config = dict(
    n_head=2,
    d_mlp=768,
    activation='gelu',
    positions='learned',
    qk_norm=False,
    bias='none',
    lr_mult_o=0.749,
    beta2=0.99,
    decay_fraction=1.0,
    final_lr_fraction=0.0,
    steps=11271,
    dataset='wikipedia_en',
)
Each number is 128 + 32 x the weight over its row's rms, rounded and kept within 0 to 255. Layers, rows and columns count from 0. Numbers have three digits each. The size before them is the row's rms in percent of the matrix's.

# up: layer 8 MLP up, 768x192, rms 0.0857, rows 74-173, columns 0-63
# down: layer 8 MLP down (transposed), 768x192, rms 0.0825, rows 74-173, columns 0-63
up74 121:175101129028129196147104125146124116114146110140127116187104152131156114131100063159120087089157135188149157174185148083153140128115161118124128144137128115149123073134165208133131119174176093
down74 116:098099128195101101091111112064094151179137100087120122081135124124117136141202054129183121162144128110114104101047121109126068112175135143150111064107140154120157170060131102117129091088128128
up75 109:113117116132063080154155144103191120107139185183084131162154174126150143102114088154124087089170097096135166094100161110128168114081157104155171111154130105139174075083133126176163152190201128
down75 106:165138135130137139128150106149104140115097138079148121118083142129204174126222072111212187118105105151156133123100166139080134148133156141126078158167123090118149166179110104158084094088095084
up76 096:188162148095066142082104124122129149061075098145137168112100098153152085150157106079108092107088100142178153163091171143152136152207160067188207126119113145132136119158136179185119140141117130
down76 093:108159128140156138098133169067113110098163098089162122095104095108115152152194127154170104113166096204087117125154117111119147092057123127109132139093186195126158152164171140123188098183118072
up77 109:190102142084173191172143122144138159109135114172169049145091171139142170204094161154147106054130064155130130108138093173122142142151142105127087132159120143143129047121131178131154141155095094
down77 104:114151187182125091118133099090131122161065127092150173121115106129138122111116083105157136184100131136137091119122063116137110122137167172140184074095136137105076154107128058094106127165187172
up78 105:117169123181104140175155131136106156126075050123118144126121080123152148141123150121128172095066108122119090076094070108126185140144110084173105108145111109176135133147130110134109143150165092
down78 093:129081140115104158090089164114162154124173121098113161155112127168112103170132178165159062131158152208119152164157167119125124130102131144104167090092116131171103167085106095127162125145138184
up79 061:117116070091130156135154128148160079127084119142144087115128178133150194068127117131118100108149117164135116085093129150139124150150079089144136120131130077163118122090105140187154163139143137
down79 065:179153161108144120127156160164098139097143148088125109151141100148136099135122086162094078140100124098152124180142140082171118141147192124178138155169097125070139071116119107074088123104160123
up80 112:215123169121066148072105084113118097109128090168115150164107159123129141146178070151143144131140103204192155082141129096162150133121125127098069119178138143129158089114160137102153215108170104
down80 109:106158126147113172163114156103152163118107112110048106144158134160137128135067126075156171126149059091106133143134123110134132165100123173112114046119090124144137115127151136112131082127126132
up81 091:109147121114125155126120134134185167173131085144171137134142105146129101144065128152131126148108097169139148078119120184193161139099218130207142067121167167142138141117147141102127158139167237
down81 088:124146052145134140107170084152075090162075075125141112132140123144100134181135129118180121123151159091118133163100190144151105152084176097117213090157081120141005076075147119103155089142183121
up82 102:179164165148113234203100113086094090092093156108199140156103054100117087150169123133127102158137099149138133072131080125133173116167088085162061157139134125170162084162180104133141152121177117
down82 093:095096141178140107151137112119155196120127086115069169088072132133157186136085110077126087113177068136155102175113114142155144104151136149149148093111071075109155131083104097101108115109116085
up83 090:108151145123149176092120070143139133115179145150180166138146149060158067066161101104144133178151159092142105128090175127141106147186176137152151162117150106136126168106174139145131159107140119
down83 081:126091072101091071123194182120140119132153145125124136176113151165163172137070145192144118073138150197134196175120125127102124103121096147172120148139167143136096087094113147109135129170113135
up84 103:145108137136107105082151132080160090134072099129101133140140124125162128116165119100216108063111111092107143189065167183134130108140138023135142110121162171137134046132192088108151092088092151
down84 107:092138091080132115136159078148112169120114112100152164158165192076129124115167124160068135180126109111191094105150131114129136113121168152129145138108112145145132168151118158154110100162067098
up85 096:107115165164124084132064091078203165126168140137200082163104150138106150148112105114109123066108129140116062097119069145135162156138106128143104149125102115152147101060176137126079114139088174
down85 091:166163079107076142174141099178135121108134092100099142118113194155198131157097185116076128189115077144149151101136116104118129132062062183106134165158120106148089117105140122148146166113124143
up86 121:156188208148153141106154144078104148150089120113126103130123102140154089098113137186112128115103055125111117150066151173146197066091095110200134135123109117135147140074124104094180121114174152
down86 122:157131133178100175153150137147151106097117121154107115198148123105183146152123098113105033157160095138084144173100070106092155150105116088162128153106151192161148116097132153083100157147131086
up87 099:160141145102178136080088121157111175102141141105089158149111089128154163077074126145121106160160100085179132106113070140147178114075178111135119175165162132173134128086146103134124144138157166
down87 097:126153152110102120154113149088130090118120128153181108107134174114135121182168117122099122062121163168066118065156188099118083074141137086087131082154128103118079131149127163157141108168130101
up88 111:203148160166139151042136086116141141085176137102154195070102116178156108117125140128140117165138081145158184041114171127132143098128123129227115195120142104134123152078188061145135114115100139
down88 111:106126144083163106154109111136110102116121119151095100180134176103189136153141084116108152140170186064111078170206078211117156156101124154099121078085093162173120116226116160106113152127099120
up89 082:126150192187087157118134155084123153184152081105115168143145082084104075129212053113121094088117128186159119124146207148144073098129120112111076116066158139115149163163147164118150171054119122
down89 089:151137079093155178129153094135095079127164197168155131145126071118126137091093161112133102194124129194110143115134098135127133163141125107163086197094104139101095152138182177069098128178099118
up90 104:129052135144124123125137099144209107118174160163121120090109127136126163101121082084080214130206142126108182078154118119048164155144104096117120136136126112119171166137117144212163190172087128
down90 102:131173128084077147089135131099084129110123097134125086121157130180108091157140069187176050132100128145140049117095100096169165107151204153151177172100105148126164121115159115092048105113176090
up91 113:140093099113125211097105155122103114090151146139157185103147186072193178095132077136164134085110112134162140157110185133097128150122165111138141090128121185142118072105116173130155088132123084
down91 115:157120140105165077179162138128166165103088096118133146110131119114103043089045209130172146123096169107119127085080122095076136122140118132114114128136203137153107108097133112049123104121141137
up92 116:118106121125092168136150179172176152107107104156152129055104116116135191111139077145165175083097114151152095116076122121157163120118120107114178117065163133167157108173203168159130129106100125
down92 115:120117112079170110118117053098160133090092122127086126110162155129109109114102093162151114147152093096106119113126096126077110157125146124115100125185122127118187036105149157176169041126125141
up93 107:126092139093089179160133133085124107110126098130108115103137087178139160140120088139161146065091116131079146078135129126092139109129157136189112104143122189158157130076144122106143131176171232
down93 110:152126093117133170136166150159079138128050156180174094165101130137122186077107165175066127072119150121098145122144109189158116152082077161160107128134090193148123188131134143164096135154048169
up94 087:129118110141163131126142141167112126106000114136131110165064166186141113097096114141150172116153108142091074128167185162115146125120163115082144086106102122160141124142154105179113092127140107
down94 085:075095137146084117119094106074155124110190184118152098147235078108133103138113089080118120143161145095166175150100116152118148170162133153108146163136068112097147109147124141088134159165120116
up95 081:152137088140151170112110101175132144125126080180099178108102104114107128166159152116147179136154101125193106106159078183154129156146176093158096106120120181126159081119143202152151194099086134
down95 082:108106164163151144118134126116098128117161154097144151140135142125154144115099113099141076140107144071065146158178154078082154121115099184130158201118107104128094132157102085076084107174134148
up96 107:102113162066116108103150112116198159113105111109125104138119086144169126156077107147176145056195140083145110161129112106097108118127092081080070133128120111127164044171144150128190170168132155
down96 102:104178096134107095135147098081137069141082061135077096149102140099114097114186121103135104104131145077073095162165174129162171101139061116155124145123147158118151170108128139113065156099117113
up97 085:115112091108148108095132121138149142102129140158140110065132139181152152128125151139097116135131132123181117114138104144132115121147107119126141116093138144060129004139161095083092110137144161
down97 087:163139123133123137197083086097139143168110163079082138178136136098119113117101107118143110146143136169106157115138117137133132140110118132172120179131081116174082217160086186154135139142117136
up98 100:126087123146185156107165150147125115139075092116118094094085082142114085116099162126184171120186142164103093077184118103123187097162188127153116127103123094128147152117098120139142111106158185
down98 097:142128115118080104113169099110112153165116121140181125138124139143100109112173120110156087116106135069143184129085144123092123119106108116128113104121133161095126142134152106111128114144116024
up99 112:159171143147067111142111117112126121044114129130172117147135113094144151157121090100089121121082071107117146152041109148212109120154079133255163098162127127129176126083126112110168118105176133
down99 109:098092162132075122118094154162125159080120148147213170130139134118059113130214137150123128132090167185136146035107124138151094178137111141114130152120153116108119144126171094142105147233139069
up100 096:087094172089070122170150172107106129112108104127183109176173107141115097131153088132116088095136057120152121188143107150154251135080147114123158121130194075119185117124153134151163137191153122
down100 098:154093105070181155086105171180165134114167080186091114113060128101147137119184074151112168118141174068081098081119121135089118133161128150140062131176131192122086116156091156089109141087060130
up101 104:134089108095157152104103137151130149127078124209145152094137149075129156059191097155156157144207108108098083184105156111123164140177124177146093129118141126142150129123097129147106141039112094
down101 100:112157169169061138130151139107102123164132160100108055180137063123125103151096167134071138102017139122134135083144150138124109135129119143117119128122125115177113138099134142103119163129175154
up102 081:173142144118123133135156132147130146108080140119164069055112122100093138151141123190113090093164160164068105087102091148181155132102148067164194122089076165157142103090127125131175102139134156
down102 083:110119102126118115126100153063123118144157203109083115175116150133182128108167069100143131168141143099168164176131130071114098112160151159059095172125092102084131120161087177097048149118129092
up103 094:122112114146138139084111046107119163141110128111151128115168135122113159140167128103151135079179095160129108087115138093134159103094172127151126101062067133116144217136145086152200124115130169
down103 095:169142144189130100154114139117142119107104157132124141152059109111097084107144142158077133135085171137153151105150163191113126124121177171100085158182085086167156126022149158154109148107149174
up104 099:141178177072119125129080119120135067076066130129162114177148125142118095101118145115145116114143094116147104159138125118166153118131082097136161130096098170150205101100153118144142160133133097
down104 102:143080137051131130119105135141135116112144123139158102144173175166180158131158085160080140105114149073113106112117197133192097151150103146114140133148179151149104150114104133151143111142213137
up105 066:143144152098135134126090128193156120161103102140126182104137133153158124067124104087122129115146064127184149137116175128178127092133187086116151147114182130219157088138146081207118112128172124
down105 072:136118107175107134127160089126130114114110114112115114118155120143077128107162116115113136163146163130125120131170108106115125226159126166180101118135116138043110146090119162091126103119157105
up106 099:156095114106152053161135156121145167130136145121097089083122127125114152116108122228147176065116154130220117100090133115117150119146127157109109132156155109119110092111127115163083141134149213
down106 106:137210166110135168145093102143121129124097158153136128206147156143152096135185088046098066161161100148097069149158146139157135091142143109181114141098094121141168174113162156128095121143091092
up107 070:167137109099081133084152169112104208082145111126103157111095118130095125153098122123202095103070063113142127080119122140124185165176130075110111110093132118097170153155200164091125146094117109
down107 076:202154155146074152132149165147132154142123031086122135124228138117167149124149127108115154129144071131165103082159123111155088159143198090169165160125131165166066124140141153112101186121181137
up108 102:137183107136210220160107155170148132108037160124113094163149139118160119086101100159101127123131117108140088088118072175100137140122105116190166171128125118137137099102122183105160125144113109
down108 096:107089184141100106109172106134104081129165098162128108089127100123134133101176113140125122153114149121103128194125116046069085107157135078128123131186147139143151093147085106147170102129148140
up109 094:153126085144079116127136180182151144099158062145079140075132142051093159154099162133132188115093163126114124132153073152114133109074148161164118091127204180142142135158129108123126133182108083
down109 095:096099177172130124194155124058093119154128133072084137155107117176156117200066136087137141161109114065114118126136089095096132110122094121097137136129082173099218199145106114080150124133147111
up110 091:101094119172143157110125148105121123069116097101123134113128072151085115139105126137142125110134067131195057196131115093165098115151114062105152142175143109147156128134161112149171110191126148
down110 085:129135136085142140131075168136158151106142076058131107113111139092143165120088119175105136171119098124142160096114104159113137135108138193133097088121128161152000080159105142138105134124144144
up111 085:100067137062111098159121081137154107076150168141177135055077107116127177172120133112074152148139100133152134110152096121112163162129082091119124101147178126116160113088130093151149146180176131
down111 090:143136103145134119139085072112123160101149129178137086156188168121112097102072119101162152168123142103154122147082117100090123135158184129145175154092059084133131157128158127098099133105128146
up112 094:122097136158140116132180077116115213153108168144122083173094157142087147142119164088166154045143147087138072089112125123117132135143090155101099138150096110127152121099135126120043134151112164
down112 096:131158146104093119155095171131114089104140139100159174099185140083136150144125092139100147210124140150156154128144118157162130162114143146166148126095185114147112156144142102167130097139142135
up113 097:187144163143154145145158117153148140124122087106123122128098174127136116083118137173112166064164085174123105125186111123123135122081150144100121120091114108172163116166115146109155142152114102
down113 092:128176065106119114096137132134143102123106121130090159110142156098129124171102095124145097149132172050114182129102181148107137162143115102148119146179135160138095186082128078119161078083107114
up114 104:139201203134166130148091113086096102088086100109123077139098092121158056141142116170129092103123055138138124135084124124165192100096090096181207151164092151139157109092144151103176100149180170
down114 114:121173186135141140126134127089134144130104128104138068111145154101164088130140037204163083107123074153087047131085124131093157084151149044166160116100108179159195107076148153086129078123111116
up115 094:130090181157054095105167085057049110137106107168078103090138138138144184149107123153116165147112122112149142091115138139109145156101108134185083097149184161153130118112136194132144122187165148
down115 095:109114165070114098130043129178191083137119107112142121148130121092135131132103130109129141120060124153099165161132149144125104130169193108083179109148145148117157096141098091096126186092144146
up116 109:139173119177105159095159198133159079135115092144120193049159127164154150127092112108142155156078107094156130166132202088121156110125130139157102114078164101116119115156159141099141113116184126
down116 106:125119112156153111171096098107095149171168111104185088167126159072077138103136143150110110096122131158107089136115097107153079099139153110126066116150123137128086182137109116097084108092100116
up117 109:137196133098115093159143130078161107148059156185124109112131164120140148132101119165182084063104125090161143109109125142127131117179174060117166077125144165131127072167173179127120134088141125
down117 112:112123158153150119136098169125098155119067086118186150129082121136119150147163144128150089137116144116105139175089127090135113108086104173137152115142103160169134184098160101102170079101054064
up118 097:120096131085127126128166104192156122120127109104139107134087159100105089148096137194144143150069175147140123132139078111163083115094137092103112158132208111149143116121148131122100102203167107
down118 099:112095088171078157157130105131179094138134109134127127098134169097167141175166101103093166118158076105130123116102131172108153205145162180198096049140103116129081144082109139144119107139168179
up119 089:146089061129135085136134115110176151103105146167140138087103201169155213161100153128136163097138147089166174131148141144057109141122195067070134137097113127153129104165183138195125115165105102
down119 099:107150160116125189131155129102097142185137124101109116152137048137160034116187116114139048124125110162108080132059104137123167103104089143151076140129140139105156092148110179077164113092107136
up120 120:126114101117163148134160147137128186094100137185110138095120134105090108112091115182078138115094119116151107178130111179096157127212094095098150159110166172153164057145122213127126109069140134
down120 124:125162149175151114087110163070102121119151139125122170123173096144185134126171061153147158127070111063145131145110145077095000148133144120190129132149127148095141118111070133101115105113118114
up121 102:117116116146072128129121127102119112136165105125155153146130119027119084120149121065151154114138139110127118100156179182096162137114178136137119139147160155127150102109116164175156200181135098
down121 094:104113142122084144079150157182078127139139115148157156112144105175170130095189064121129119103120138127144176146129075099109114135094105138117113081136177138056125125187164108092144057134167108
up122 108:191158176138098114090126105083143122098088141129184153160139129108094136123140098088199125164106097095164140141137152107128136128116158016128160119124087063179167139167126136162148130107136055
down122 097:129161105107071136155120131116159121150170093156077130102139129137128164075098118106151116144124094171113080139159074198170149060157181178120133153114140123093113157076187134110113171122170132
up123 105:104112096118110136159140124200132176114169046147163139040056088118109157135127161120141180158100152175109091124139107176096177109112193139103115143097137133145144149148184135143102112143085110
down123 102:101133125178117106109175153061079127100134148105120164133147137088105108108144097153128141106095114128085118121188138074117155106105157126124180134095096134119176188186104150127108116138105060
up124 101:122084139096122153178066090055120125074145131106145121139111149179099120164164110126167138124198151124180117193148073157080126091090101114216074129153098129125131107134181084161115123147112150
down124 102:181146051109081082148091059128108127106134098132135113168155142134085135160100131096191138124134123134103137099134115113144112126081118124117094117103167107145088152112128093181148132115182106
up125 119:176158104132171102094152142118116146087109144117086092098128118133155068054104097140138187120089145089232147100134149123056148124125147150121128179088154096125171164127102191178138088086129109
down125 111:145116105130071172153107074129148114085151089154159175085155177147112084118147093123124088129180058133123149084142172144107201147149104090144197150082145141137107079151126140152129115129164131
up126 104:148130132138139114133125124129172155113133107097111073115095128188146102134136109154089176016149084169126131110102095201140139128101084123119126117134159135139163127093160125148104088159131134
down126 107:112088070142159075140133113118164094100076153108137161115119144102126173115114137116128087138104156050107072068122157153085165163135119156154124077145092081149128139103093114145166111094104203
up127 096:155161116149083112101136051115111149101117122109162134140133159122147064077148096149120152119147140089124110137133090125073165129123173113159123142174135155143146110052180076121100168168147111
down127 089:079078164091107146172151110139141143131118173108085123095160159109154126123099121122116058141123120218143110105134139085128133175164083141143098148100100146129118137106139154132095109080100184
up128 103:102077137081163193144146100110211153125134086123141155171147220052134182140146148142129166045154062132175141136107175171084132107106092154123137154113149124105145131152171203091119133127091088
down128 103:113134138153094098136117183185107119185112156151174143108109146199086123122182178165077133095057114188171132084142139130160171112128153124112172082110131085150144141116130105147183091183162147
up129 091:117113156117143109097073144129114125045090108138134152139136167119139143151129099189127175130181120150158055173117044140175136107146156105146082101145132058138135052125171110113137118137069156
down129 087:076137140123119155132186136110154070113139133190123145130109108176176139143122103119113117164114156120126148069117181141099118177119084137102100134098156140134066168106143128205172153139147156
up130 096:103175164105137130194186162088113119099085143103131104145122134136118087183093162077142095096090124143182117148075102131171158100161118144097139111097123101153149103088167145139122125182123140
down130 097:170189139124141088114135124137143100115127099162119098145111129126176140128193098163142141145177140166051122123102097152132116116145161077155113124096107144116178161111140122144071113043113139
up131 082:063186115130118116090078169069114140164191129125125110082146090137110101169128117102111136110130106177121172097189184178189128105105139121129164131117146166180149144138205143127172155103141124
down131 090:144108170106124111165162117147146052106161214113126124194152085104151120113127082120119120130116109094137105141135108104186151179137157104140117121093117077073110072133104145040120181092138156
up132 090:071112101116140133187109107091095130080108129155142094144114064123116140115205113148123124129147085170128091132131091100148195141118102096107055159094096130105126155139154110181162150104137114
down132 086:122120195163079144119159185156084162133108086121070084176127127154141073139157139112112109121087141110125170153138140090149081105148200105168159098115154196095186177112119160096103146109132061
up133 091:099111095144155143140134124085114152092156108103098154170098086132142117124149095195154126145107138155167156117180147161101123108097182100122098126143147115131133108134133155095137114084205075
down133 087:144175078062159178140112125163166103098040101123151107112153145185084140126140139121130129144110152141102145089090108142161150127109102159128162173135136094104027126088103146122174108081174124
up134 099:138082123129072135173118126143111152099169123132189184066100159150065118121118126152123167057110110165088185127135118159110138108150199126141155136138155175125146086097169110095102133158109148
down134 093:137172147141162118113154145106135120103064080131124122182120092120154118116081161189105148142105111131205088080074166175207141118173122100110064120144088101112209084119131108143141133149151143
up135 096:119151160071061197105185131151140130133096142108114151117102048128105187126121061117120139149123032129129111133169121125173220108120160114192132089176168120138177136106136113161167150123178220
down135 102:067168188161135144147077117132083150137135146126106106127130120106143142123151097101130087171128150060118081201146101106112200127157119162159162118142107108161139142147068140086136099085171141
up136 093:095122157158095130088124114160128161092084092135076171071088025170140153185125091151162165183046150107100138128165135157125128121124135104148136125123211134116124120130117109105132117068167109
down136 094:089127131162117108203068115199116127155129139127132139199163185081129124097057151099107119127137136139166085138072133097114172131162148106141065118149133143136151114137103140139145126136120155
up137 090:110094097078180152099139136088143139124078132113224127145124143124113101138153121114164090156107102070160125183115089115136150109145116100173110142110167043136155068107134106138161110098162077
down137 088:175131102129115208108099104144104077081198155150084130179126133112172137177103130090136116180128197124091116128168123136108130168093145166108129158152098149143007182147129101096109128101133133
up138 094:096159138181154138096098127118184157139152101181142085120147103139132112114113122088174132111074146137163130109149100158085137108141131116130120133125091145145143112070139140059180147147092121
down138 095:162087086095115117157136153136115056107173177069105168127126139144128147095103103139080150123138148092066166138089134114106109129128144134125129214168126111101111167106119111170080089110096103
up139 098:065111135158078132146113089125073130099138157145105148119105133102133135194114151091121166107143102142127034057099170088170160101108136119142108086114132094152158096099127117109120083127174150
down139 094:132116124116110116143084173139098129113165105122143087072062167107118153143128132147116096143133154119155139069145090203079115251188114101114121129160157104139116120121121131176123084093100135
up140 106:116130196106128139110150097125128137100107170116155089137119149105160105153114101113120074119170119159152117167046127102103149135094120108147157136132106192107164041103111185132126093105110135
down140 101:153133115089207133191096092101136130131168129102133105122149075128088138112174148163088168128167127130157105085099160152188143118135110094140121164104163090094159165172132105122135118115120126
up141 093:099131153143126147115110136091118171158114142125090085136147165143116128103066133133082216009142130094185163099105159133106157107121127135209124123150085124124133129121130120192120107179157156
down141 088:100122120127138123116132144149112121144165173151129133125124099147144195182149148123098065203104110104126116110132063125160112210144087160106121146143160154146115161141085131118156157097119120
up142 083:108109130063108111105085167147094181083107126155155144124101145078177147101125121131140127150089097151137110155170117147143144077099185090127104120116125144159140109169167145184147133143176116
down142 081:170108113116144126156060125138127094140141154114133144077207153162201120083119128107108145167126162120086160159156147106138068166091168163125092093134100147214155157125017102168111096094097108
up143 126:071088107164072118114146098172151102119146111164144154062148126148167141126098096129140191098121148151107115069133153216059171112122177119121115128097087138105156110115122134140139160183127169
down143 133:072112111099124124135112125120181146134199073152150140065138187147078149090128095127158179137155152098163142039178129120122137122111122162097126162175165134139159109083151107112108092216080094
up144 083:157146194107156140107142066091104180137041181120130104171100105063098093102083118137166092098133125173161095130067184136128135128095165124167128152150117107127145077157152116126133094078086141
down144 082:085128148157140086139133128104145123135192134116138078173168099084179168143183115109104147162123128102140164133127070113110150202149098184094115140129154131080105172123099147154202204116121117
up145 118:089142109104151176120146164124119145108147093112157161102102149078205168120103078173081156134123087211138141116167168144143124114106187154138127110114138144144151125128160108111130097201141148
down145 134:147136116078090150095127185154169117123110159130093186117131125111152152149148108153157090107130142091144144186123120157160133155112145090184151143187132193161105112141137148138114170135154113
up146 093:109189127139164106136106143088072200167212101155096131121136032134154126159093058115089092086100082127137086148109112160124120133138155104115211171217114049135137138120116105103053086164157143
down146 089:106124126131121099149122109121160090124067101126180143095143152139084109109084192127090126163167085199135170072122127122087133135094117151138146060090162155073108135158140148159135150118116127
up147 114:148112132062109186108160178132139139105087124140121099150074134082121159084134125141143196101145107110216126112077188094102085145141139116170145151147150184143114082155134161209080130114124158
down147 109:163175135135109141139091054165149092125109154103150162154141133144147087127106116108094059145091103143025153167155106150131146080106167123168105077137125100128109105138101176163153178184063131
up148 099:132117142086082097090147105145091127133098102202103096127109087118132144118187153117203126158156101098161128166129112137134141136132101072158080149103123172139124103194115154158158154108127156
down148 091:099166186167127094162118175130184116106130115091202170140159153149103142088140037098127151119085113122113119095106120120143096082154130174100154097136128104121173148132184128134076093145119128
up149 089:118115045104159183091107163080097125088165160119154190117118114116125140115115162118102137078138110178243057140058106130157131155072137130121080163071158146127129191191115145122136135162139151
down149 083:155121220152123066131150123150176144116103110125165081086154147155115120112138047157117118139122172122056139136098158161127099103104127146124120114135055094128131056088145102213153195146092176
up150 105:187084131095152145107164109155185130121062076170075126113169171145115131155142126132106148107100149100175117144097131183080130130075102102106120119060165206144143064188132205132123163097154134
down150 105:153147115127103129099100145176105120101147123162119129100149154170129105036115054109123146113137092127152118100150161141152095169149194147111163167114098105129107138083084119161162073180135174
up151 098:114062126139093105053145081118162119171136092129125182115095158112194152198179109133154112131115130179143134120041114156122102105081149155124054085104093154110114132178099133123139085177126097
down151 090:124210135111116117168158165145143102083112143139127106126144152142129125092105161125080131095098063124124125100150150168121095118152112113146136150158152104149135097092088135147130180029117188
up152 123:115140107146116050108112097116160102068130135097136089110130164119168130091173096155205145159124120111197108158081194157154108115105213076131163093165139136139171105160132118122172149127140139
down152 125:102146086076120158148107167126165068158140167154123110115158104146139162103100102102114146110132097147115198127151116111114177067142146159201135151108085102100127085180137130112106131168130170
up153 102:113063130078088099096176084108116124128125111104125193132146179122121125108119114130123163122149092113137142131166183135106183112079183132099082082146157166120180176141153192137159154184086109
down153 105:069112099193130122100034104106180174087134100138127135128111079134152148115099124118101125123110101158100129110136114185124082089174149132135215093107088202115129130164150165104108153071079070
up154 130:156095138114079162097126138105120221097144188095121165102092195131134116125157158063123133072104149108155125057091161192095116123108211116110116156157127185133134154071122177170113147147144129
down154 136:152098120111093097099173134129108105121052153140128154175121082082121104091132092120136187102196113151182114162120121146097154132176132109142077163153070160131187124130133118147107139179135134
up155 099:123156112134148173085166101133123086129072088143130121142155150078161136071151092130152123137083127141140106112069181134092107089187123092184149106113243114128168139205123147168159084052174141
down155 101:121099140131122092126110175166108140102203076160122135115142131120166137206116144143152093128095128181181140135157083149115168148169094094114103139109167107129111096175170129144093107142107114
up156 096:173175131164159154141168122172083102074101105163113098190174105082109159139113154114159158124096150122155095129107084089123154142113121088155147173159145143169143117055146134200109130134147102
down156 093:141155090141143122112095100122186076090089136105137113098127150143109102112130084131060100154081126164149159126172176151149088162152116105098128101147155115118117181181098141113114080104133158
up157 114:153128134114080150148134136114120159098110124165128121107130118154120088099133092102167139134088135142168120119149102115173187119113169102094119219144079119144123113162165104137138166184096116
down157 104:096133115124069130155135111181149145143088138126082111200128116131152126095174120132130162078142096152141083127115130182113102124162109074130123081189138195086139137179181169098133125203166095
up158 084:124151198107097237147114122137102111140138154124098097146103066137134105126167098109098130111188085163154095131188151181143144086164131138182105127133163116117184127148184160117131131134133138
down158 091:100161136128114162050133110138114208120162125148164080128194126092158081108087115159158108215122178129140094142130125098139122109160148117134172117092102119088160189151143114113157160122129075
up159 087:116175126183130144091094085118132128117159103119160167052128133121168126119131141169131111177054100147125080131145133142143152102057161093183123111120163158153142128175191144097168028177169140
down159 083:135086125157115109192180110154099152137137081133094132142137131139074160174093136115168148085096084119161130124143111143091153132183083164096116152124090168093133129128092147086124183091079104
up160 104:212098208124092105138099163099138143121081111139143103105104114151076088142166144125145117084104149136106111099058111112094145141178088118133138119138175160128134081120112136128070174064162200
down160 098:086168034152138163137172102142140156111128101111110129158090127090188142139061127102140163148141097101165139158193115147146096115108112163136125126161052124124095156178133114195165123180134101
up161 105:107158145121090175139089096105153146083066151137129100130113109075125107070178094106118102115134127160143072086109070125176132112121162064112131212104115094164175165086177103168124189093139115
down161 098:116095115087112111087140157181168158171146086139123137139138150111155083110151086125169162055113088167104106135145152101122097064141122139127153089149184138078151153185148110146096099167138085
up162 088:107126116072144168172236163125127168141116082114142122125103164052201103110120158203158105071107163149103110092118130120055155081088172131097089111078141054141131109147127202144095143061077098
down162 086:195085083168115107127108093139124119130138175163116144095168102194097168143150098079178164172119132108158168126151103128146142178152099113146145118168128148119160105090171128124144088193137124
up163 105:123135145135147130117105141134172151157104135145118151136143123124065159134154096113158127159104104097133124142110163104164111134154129128175169139116204085161149072176124147142142090076155152
down163 099:135150111073037130124137085151089140069111143154154090131130122062141125091113134157124089134151118142165180096142128161110170128113153117156093163165118183144124148145162161136126195126158171
up164 135:142131139108166122154169139116180120102071118139128167081121151155145139124134119173126143119133112075184123133156160097057139104111127060140134175142165114146143098195144163126151122191161121
down164 137:099126083073074135126092119104157133084160139138130118119159135145067105107173099136125142122118162119169187128182123155119157117148148089128167196126172147119079100178170159158108173141151141
up165 085:119102163170088099118139141098178109161107124137148113045149102153103156116125110106120166118047129156133140126079141166141123114150146147119139089019198166090140159128140098150098184062129225
down165 082:128185134135187157093149120131081134138155112111105136237115153138135121151113122106164095116178149114070133184169125118147105146159141105116141140167073146125116110117168141040066121153193077
up166 095:163110167125085118159171103106129145128146087150183140113099141112142151089162124124126216078135099154132147094085083179078174136153042166129049116100160097106114194104103140160100124173110165
down166 086:154156124148138064125114093143153103117123148157086088077186111152107145084133174182139103162081116094150144120193166048201126135111192058133192117133096138115182121110120106131104127070144144
up167 075:106145114134116166089139203087146147163166080098156122077118126099091100070095142125160120133085088138115108133134144136153136088125147204156116114094161162122178137158177136131135089142128159
down167 083:131137139108153177122216123105092120137135115135081130101185126113118193159179134093128177140114143126087088106154109148132143141170096139136091113145207141081108161105030157104138109073147092
up168 083:147123149134143178119141118101124166136112097143150097062139125153085086154117159207139125069120065144141113109045122152098133112134097110166121106153124104124174145161119106125155147032163190
down168 090:135140147087135111167125109102112112137132213180117139155172117087157105134174056084088074134147162117137171155157138118158135149122149101078141136142172188110108089081101132084148086185107021
up169 102:160104102171188097163151183159120157136139100143108084084091099134170086060135159208175136133110139137117140109126128142086138111133114138151115111100145069124144106142124127161083091068122128
down169 096:098132142086061139117133095129129138090145116181105151176172153143072166142114100088140125088123083091133120132117171112139147105140160144157151145122150153136171141086137110078143153138106120
up170 112:138134152118138110141152143114121138093092103106059116174090127100163077156141107172119129049056128128154170125083147172121183114157122079153160120132146106116124140108122174161141092123209174
down170 107:126145163109140104144125158179146077125191162180160112115159076096141158147112120096069123201133157112107071109098132201137154141127137126134099115069190175125152114100158127117084102136111101
up171 090:074105119127129158203116129135079197110126106113150126068146096085121068089143137179113101109143136134175109152091150114130166149077149100111083132099176060126174144118154141156099089139129128
down171 087:143122110106138120054130117141125146135097095170090140122095089166123128172146101120143198149122166090104180099160140120103087135135118133140105143114125199130092109116077192120095155076101089
up172 090:189116128140103150202131097127157139145163134116141114143098098136075148150053137117122124072070155163146129087115188166148143083139111124149132121123096113150183111129161149108105190132113163
down172 090:091145077104100073092162184180107200112149085100115098117176129133134107094097095159136195124130151098066148113178087118084094152080150151145158066099125140086155179138127141158176068070082148
up173 132:190118143128137171117134120142102116151091068111143147148170107126108105149136128203146166072138041199161088135105109096124175108117166085176156132152131132157164123131166203131118141179165124
down173 138:151106121114106178104156096128097123095139127143106132100121081150149085070112125153145124143118185175111167070069134085142124163182118123114110153102172103084170123125160064180091070137173115